config.yaml
d_model: 384
n_head: 6
d_mlp: 1152
activation: "squared_relu"
norm: "layernorm"
positions: "rope"
tie_embeddings: false
extras: ["some layers without attention", "local attention windows", "paired heads", "shifted keys", "exclusive self-attention", "normalized values", "value embeddings", "hashed n-gram embeddings", "a smear gate", "an embedding shortcut", "skips across layers", "capped logits"]
init_std_qkv: 0.0546
init_std_o: 0.0
init_std_down: 0.0
warmup_steps: 226
decay_fraction: 0.313
decay_shape: "linear"
dataset: "wikipedia_en"
Each number is 500 + 40 x the weight over its row's rms, rounded and kept within 0 to 999. Layers, rows and columns count from 0. Numbers have three digits each. The size before them is the row's rms in percent of the matrix's.

# layer 7 MLP up, 1152x384, rms 0.114, rows 1051-1116, columns 240-287
090:485556478506524486494501467481511438557465463552481549476450528443466450519496530537478479486534510517567487509534471516456524493414496507460456
102:528590435482456540534566503482503491448494546446512545522490535558467461487543553502565539456466541498549449512471472479462519516540474488488484
095:498472520507517460462450512467459494502594409499555500544495472472479474537489558478478563477406501472498544425537522473477487491526512522444467
094:530505480481518567490472525464542445525485468529509493513568494548517510410452463459530510505483497517521463518542564472490468490485485524452556
102:503466568472537460509542514505502474578506437530487532475457481456515446429511482422508480523482522533518509497482413486462525519508527502519528
094:537494506512565605489487476434555547561472429543480522494475507510456455488424534524500493530467498456476480490496504498465521561541474480467544
106:475536512495452509526523501518558491553530444466495536457410519501470500468445623531547531446510522505440492474551552523425495514523516518500525
101:532503472471602495477503547508467558560550549480509448438486471500471486472545491518475555482500451582495454497534491491511545552555526534469486
103:417440440468536528497540522476463486441460542545524482505507576502480488508525514436507544488483470494520469554526502544431523522447512459485484
101:428491560518454534554473533510471390557550456555493568478479479470508525570522547505524455407503446475444511441513500553493572522544530518521526
098:472496562485509464482484519504541510525600460496477552525526418543397512433492536518465532461519499487534455524514496476539539518529543535501492
099:396547508578481483481456583503492461456485506501482521538483491584463514549489485531526525506445554526524496556449546486477551527572526436466536
097:475452405460477531464526479465508529447450562522502504545513509598493522526494457489514503477434442471475450501517440537471515588537519495521514
098:513526476526491533460567489497542418555447421523584440439445558504510481497475454502533512509465520530480518429529463505457426526521544492452613
101:509561507478451521514545443507531429511538528463465544541505521518425494444538493487397511458447568479513556580526501523508504506504449441522546
097:543464480468508474452554513538517537467508480531559461459499490563478474477506465467527533473520499484504513443487572568522477545565456464487564
104:500484420480445526432488545514522414557561453503474531494537429531487485533477470449553439538481456399469559496497502584585535491501443492458392
102:494538518510406477496602530451530534529626503463488510480575550510501520445457481481535568528503513516493574496462479457510516476503466490440507
103:522457490540531447495447496453573465536523405479488449494495521517495565478471510542483513557482474541518510438515524561525562485479483484415527
104:515486531431494507512432528504495525510527497517547476467537467549485492477525579456460492504491534486524507546541479541480546462479522505491555
098:498480523472536528417510496448541457526472549560544621542526482513414522481522498399480555504532453524482456602508528495525551455469544503489498
103:491493476541454500498450473515473449451481489409509481518496470479521511448475488447531490543534479516586477486489488621496522439510523528507457
100:494523454491543523450491568556489443500544548534486583536413515537485549523561512506545519493503494504592507472536526472468510460534471449536499
106:579549457514500534503515477539513481489529509490529594488499531491475461509539581464480536492492482488493458472519516542544523497520444554489512
101:488537465488460551494531470422503479545534512517548496570576554553515496483434510449488473477478485552513403573480491535524459480489545440507522
103:483551507477583528432522486544490523523474529443512464520538434556515586497558431535598496473539546558534472448491545534460518485524479533542592
104:515495540457511382476508521474537521533535498518490485498474459471521572464536507401507597474517438586540552537462530515491510495485491440424537
102:452477528495543511520497488534529493487541493559464517420473489559511493493516485513484570539538486538465504554562471469506537466527518502514473
099:444577505458493565480516444537506542525432465484478471476550446467473520508512565507485550444486573524557450562593535455462458514524484509547514
092:432461487532572503551442521539505481489481462583528551510510504511540494513536506501504526459494535508495553501467473478446482447482491520492503
095:450481453423460497467515524473490426550543499537506442518495543445507502504527410469535482475503516504515523571393445435507503508496445534460481
102:513501516471494541547429522459550484523591551560473551541471432478454547505554475464496494503471527495464534495503428510425514417535505542511489
101:534495454454490556452532529490490510570501447524461471496518538522509485487496577470496572421502565494472498513492444511509535502496465545422495
108:583455513472464547467500480440420511530497528494535532544483425549456506523494477519512469517529530445448511480506501485465454518479559576553517
100:512501471494487470454509474478530493535492445505459484549475525518470517496472488506614514471454502497547483490485523469443507442490504527490488
101:537449525475527558511535558473566490451504474558488510519518446515465475454454493497552605535522625473479494452533497506548481498546535487562540
104:514465413518497530481554504575507582451471518551537575446493486505427483504504524430525524475490501528538512569476472497502490527569509474492536
107:494490531517550540452559465535509434502463545498559507469517461486570527502582531516458564437497436545537514516593479525504503536477511479497479
105:572521461494526482525427507495534539463441472493470468514532441495466490465392528499512533525471542536470525488507493540498468527509529468471549
098:499513528545559478460490482526531520485516502476556489506578489493495480479486509444511534514537515438445479550518535508465526530448524608527587
097:552471507486485486568515513501438471484502433439500491488487491467501462502513477517488489466434512409559506559475497536461576496551538502509485
098:536549529440511481485476458497480486509480543464485497483450489547466494567477502510470510463516536567507496508462391552470489539518527527482572
094:426453380430475455504456512478478573508652411585590454508563537567426573519547538540535477509513558523501524503536472419500508491505490437455510
099:551431501586491491446472491469417513537515489508610481531568442538460545379470456487561490444532448406472459545506563524521465462499467563477587
103:539541483461465551491490466459525418510503518512514555551526514521520532511560528447433509416494467543491508536499502539468439433526476461547524
101:558570449407544558472558529494536497479534512421502489473507512502500554499516506553496518437437521506525470532517542478396482508525535523480509
102:560480487580533529509421601526500527516492447436472491551533504504514527516480466495509545440453477514512483518429539611473483458521474446482487
101:515454433488511496494452482507562519525546482512431475572477538481470519477509456484556509467558437441527576413545535537477472467459504465447484
104:524539469480495481499485497459515484521533482493555436466467480518457489525456537509515559554511482493430526444431487500396524450525461576489530
104:469503483524622523453479512554539510506507497434505506495498486487457545504459534517463562518525474501491436485525525501506517560513462514492563
091:461534486517518467518516509454504421519545463483484496505442543494518474496494544490466499514547541445583476469509510497553531484489554476485495
103:537534460532477523443505545579482518540506482484517547456562488452493552489479563464474542549512600490492487510462499541449482589557566530507489
101:525556480506566473521497476423435470488490454507475488461488570499440458530493580453514494615505452502566456499541488462478500475476502478478550
099:465518496496443454523528509489581471487506482476484514521523548540548509548502529450481510477531458533492440503523525473524514545499511474502587
103:472486519499516432429482518441540482523564494580529450521474475458480526512515489447511473484494486539466474501461466534497564482492489528446525
106:526543480438484508464462527489451463590518508488474479561542452499532534491499512455452547547517519555478453512531503481470472442458491513567493
095:471520502530471458522519431472547444507508500556566520483465462519515560426462421469468473475424504434497522524540555466490491496497531577497429
100:508492506426540487456466539431490439501558500455504433513508410512501472398459599449516518491454530454531423495528503626477492525533505579445496
098:449603479480430439552473518484497495472495408461489521542508556485574602560537504495460485439427498481495428458531549534411566464524537444481533
105:498584483448544447562569469467525513458510474471500468438477500542524587478514518503467500461465553514478532502511485547485453518544476512537531
095:506496520431498482521523519559528537550535506510540475484528464493511549510504572506500501443505446537501507507466447460512512506546539563515453
099:409436523507537423487452510524517435498503430521531541524560420489454498512526494549618490512439495551513449515512476481485531433453506477498465
103:507530502525542534470496485404476392547498495526519415493477481489430512490517473478507475536476548444540520511515519475473512471478548521480582
102:518451539546564547476450537474600504493508537502469507485513532531475521490437480485424467487517527482469559489493620527453533515459538561447527
100:553468498409511409477481544526546498458525467521466447482486552537457489555529514545502489485475509442529561465501495532430450530521421554462515
097:524526489449510444497488537538478523523561495500533536458515520517490570461486524468430620444525486487517551473584513545465462528486562487512478
# layer 7 MLP down (transposed), 1152x384, rms 0.0996, rows 1051-1116, columns 240-287
091:483480507475438417505526564489539500504511520518523450471500463489479542468527480518480497457497511532512401531544547510462503500534576555508468
102:547580499497480467526464529484429526519464527510491542480538488488502506427509486503462592446474470478556527478485537473486548418522525539473431
096:505479475485553463468555505491523543475527504463575506500499514504518523511486486498451495548557494518491510483430507530537438510509461492488533
095:610498478562473504497442540490578489502463458526490479495472544450507447460609488534449503460517489524549528499505451435495500495447490478489515
101:521438502515464510452524519446522487491465446521480453492492503391531501568522521557480450498516442462543506497514535533421503455534457553439487
095:472531502500474534494441531506505483475537523480492458527576543508473586518575488569505480537492519497520445521471489411445508454428497457439435
106:488513544526446514487524518518539596513529424452483524510492439471463466421554554515480495483575427510495560450483488452500470531458591495522531
100:496465482556459511551484472505445486474497550523430499537526448483528486481398467461434477504448490463464511544531495520476425448495540504484470
103:513528523477525451512425497506503398458514474537516462553500578506498542462500544437496481488494449486508430563482513569500479535518492572448543
100:514514511465536513529467555472522558500523515539497536453560443535497475504472519453459488522518474562432563490526429472502562513454511517429470
096:460446505521490543430420460548519551512476529474504492517436540511455525491549473474465494470549558478467492538483535453530475499513483585510448
099:477573511485504581553460510448503473441427529494516449506523456446503449522492447475505467488559498496504582452521508530570385425456383482518444
099:470553480440526460535542450535535555472476488491512500538448491475453451510531528544505549442551571422531483561523531494565507501512533506443571
099:523495548518495466498503476525515479481537482484491522547457550500516470517424519444503504537539444506498507458428544485495502410593505467489507
101:458520548486444550498506477542512476489539493579523463490456539514526449500497485483605451548564505466520481441519554428459424510490550489519471
097:541513524470523447492502564582507505475557429501587522557514529508522428538580459529500475450498467522505482460428563520463488529598488425461518
105:587486502458529517462494504494479455493500467504527514479546493551496476559525587496519391499580476446502550543489484450525552538486509453460434
103:520499487520449424501498430524528477527512386523504455512497565540458548504533464548511575523502504462579588522494545479497455479481595516502482
100:450432526545624515492526475535446496523532491415537519533479486534391495481492511598507558479468552507523449553472400592437492481473492527507519
105:551542563440535475516532471482506539496483466499544476512474545424502554573489479474546415483510426456540561439500514462485493475513542462487509
099:544544522538503513494494496545502513470469490544480434422509468515525464477489565487429500536555498526504497498454531485454556380480475436448549
101:439487514468466527546465474474530466520496497525433494479520523548541561477454492426507443465498511484485473468516481573514518528479461525449470
101:518481518487542550538521499513404496568492468513475494591469523488487452569453473464535472484469438515475556461501535523456512493510515517520503
103:538532502569480510500575461481482484541548504548485445496491497530462462509491542518410462483441456508533465434528534493569477553484526523558506
101:487478534543486495460491499573565495583466486560534472520505525469484510463479515469448522510515451468512569494486549489516610394503535489510485
103:468501565472450499460549472438536467487505569553514445542481517502493498405530540464495494479518455487442569514443568571535508462461495470451533
101:474532462491507471494475456541422450578514514510495508547480491563562470452536457570473579469523540455497506448448507486524405414516464531522516
103:409509531399557514577513491543543424484510473496482493495468488525552441487499433531495475423417518534524478518506447499532535574535507558480471
101:486465517462506496541506516465471527493489476566468526535518579538432473530543529519439451493509494514486496508519557460485449526535557468503529
094:528540491508583485493512526462512591502521520380543470462474523532499480560515490489480512562497512484493505529548487509525500518453516499494454
094:533430538513410458536441496464539548478444500536542537503522527575498552515541492491601492564476503440531476475520505480566508552452439511469488
104:528464557481535503469460474520474539435494531465528537521467466519532574524493488522505413469458455563511509452467497520521523500490543501467474
100:517499510573410547549566424545490553464440527523500540505437545507502486451471467566505521454488417476505494528498433481458471559430531480460547
106:474468489480490497560578463511523490540507508590473424509482496544428438471453526484527452490547547523488446495584559508478461556497575509438473
099:453535468472571481503567478465478486481411508477570514488458515489438438447451580441584517540536506581530528433522544524522500572511597528482489
101:390532518486488584479482498523550563518469477524470452546470560414518517509492474500545532435490476494481443523515456475471531565440470505417545
104:526491485466532488445515495538493519538490491505505465488445443474443461525484409430532539564469455480481534474519538546515565500478520529572511
105:495413558535555506472501477487534502489508544554500447549514481521457494480501500526466561569522475549525473538552520434465488491524507438540479
104:466500443554494468489525444489477487520496521541492532563533493543476502465491534509516461476419480542396488530491527522514511545567494558538430
097:484525436432515558547500543521552507512536599540477547545561458565504471517516513528466469479538500461544512491473451573510509418502556524571448
098:470511467487571461562462482503471442533449564514487506469441516493487439542507481518492537544523524525438423466481450489552496507499497519608530
098:423450487450522485480488495472467513452501490498510469495478469486476472539426512502477471557506530513480555453520474429476499562542470492515477
097:544427510503589512514451443457418545501528416518478512473507479457543486503558533455504477459452522527410545543499490431497496558528555507515499
097:506392517519506530492502480456501490463402517540541453449541527502471497454496514501456464499564546410504515508484495544467553520523494476502415
103:502486559552550519437477475488509514550517499450506451506539523531542530470476420509489516490460418521451506518452447477530490548486428502510511
100:509500430520504503460587495455527451591563482488482485477486460506515517477457439577504508511482479510489505474491541501429513446522518539496562
100:496530612474442535547453547418504545524530538524469512477467519501529541523503509492461607524442553552442430491455529473466357499447530509498428
101:505449493552549489503484534487453512527500520522513536519507501552488424435498493511497560527540496504568486473507490434481510517408541449523509
102:457566470526424473509444506477499526539567549497470472437487512539566572467442499467479510464489497552520425487536437494500502578508538462442472
103:520507427492499467538609489456546500403542460527498426472468442489540480508489524466533545503503533554477529526555509506574550490488498500469512
094:564502617488496514506468414465453510449471524534544524468458488496571463499505500567557468422459503473494418482507511488520476533535518490430501
104:600501463465412469456489458537516462436473504509500525517529494509480481591477456530461519470522440501523546452475513474502511480573485502595538
101:480583506542432488443447461559498451514470499501502475526544475482475591482505448494542492536506533497448467563553429471491495550475437596517514
099:347550502510492507529468490460478472531532486478476516509507504494498490558506485546498506533444501514476435505544512526495522482537430528538470
103:505523487512487480590420471472500505490561472508488408532451531517508514467531480490506535531550554478523491493519457510488573501547430469537542
105:441514500500488506493452515513554553442434471490407512544584468498504399511507490500567498493504447551426498491565556546484451530441567514528520
096:461519559414475492451506525516567544468518482497473585438452588454569504563506488448487499508502521558427557494488474489489517455472473536565494
100:520426495631501506539487502480487490534508495552481463504507518452497475466480445507559523513537561491475500508517567500540531516524541499473537
099:535607511418422518502424445528535540557499536513506497545495476500492550502525504453483450481485531544479478573537505478482467466467474443508469
106:492467488437490589572516521479463545499508555404452513405518498457485449597461499501455514506502445512502530551489560532451507504466510566471522
095:484485513500515507512481497512454531442396491517477520519490451490475477491456506451544475535511468452518505497492479547470466501521515448525579
097:514517600444524544514517492537461445483453474533487525489594488501546582543417590496528516492473510544529484488431515514446526510516453551496528
103:482456538556444496473568537551507532564462503499451468511421519473505462454466547528478480536574459546561529548473484537557440574471515525472440
102:430506423510427492544535525431556495513537567395521525488518502537586585473455503524463430518477492494493482492511512443469487482515492493447519
100:497473501579455530525475457501558458625440514553483479514536435500540488538492518450521497426515470549436504466564532454438469556522505458531527
099:496564501455449557457480453556455473490538478535513552528488519551519438512485491518525487535495504481491522497491480486410528497463473497542453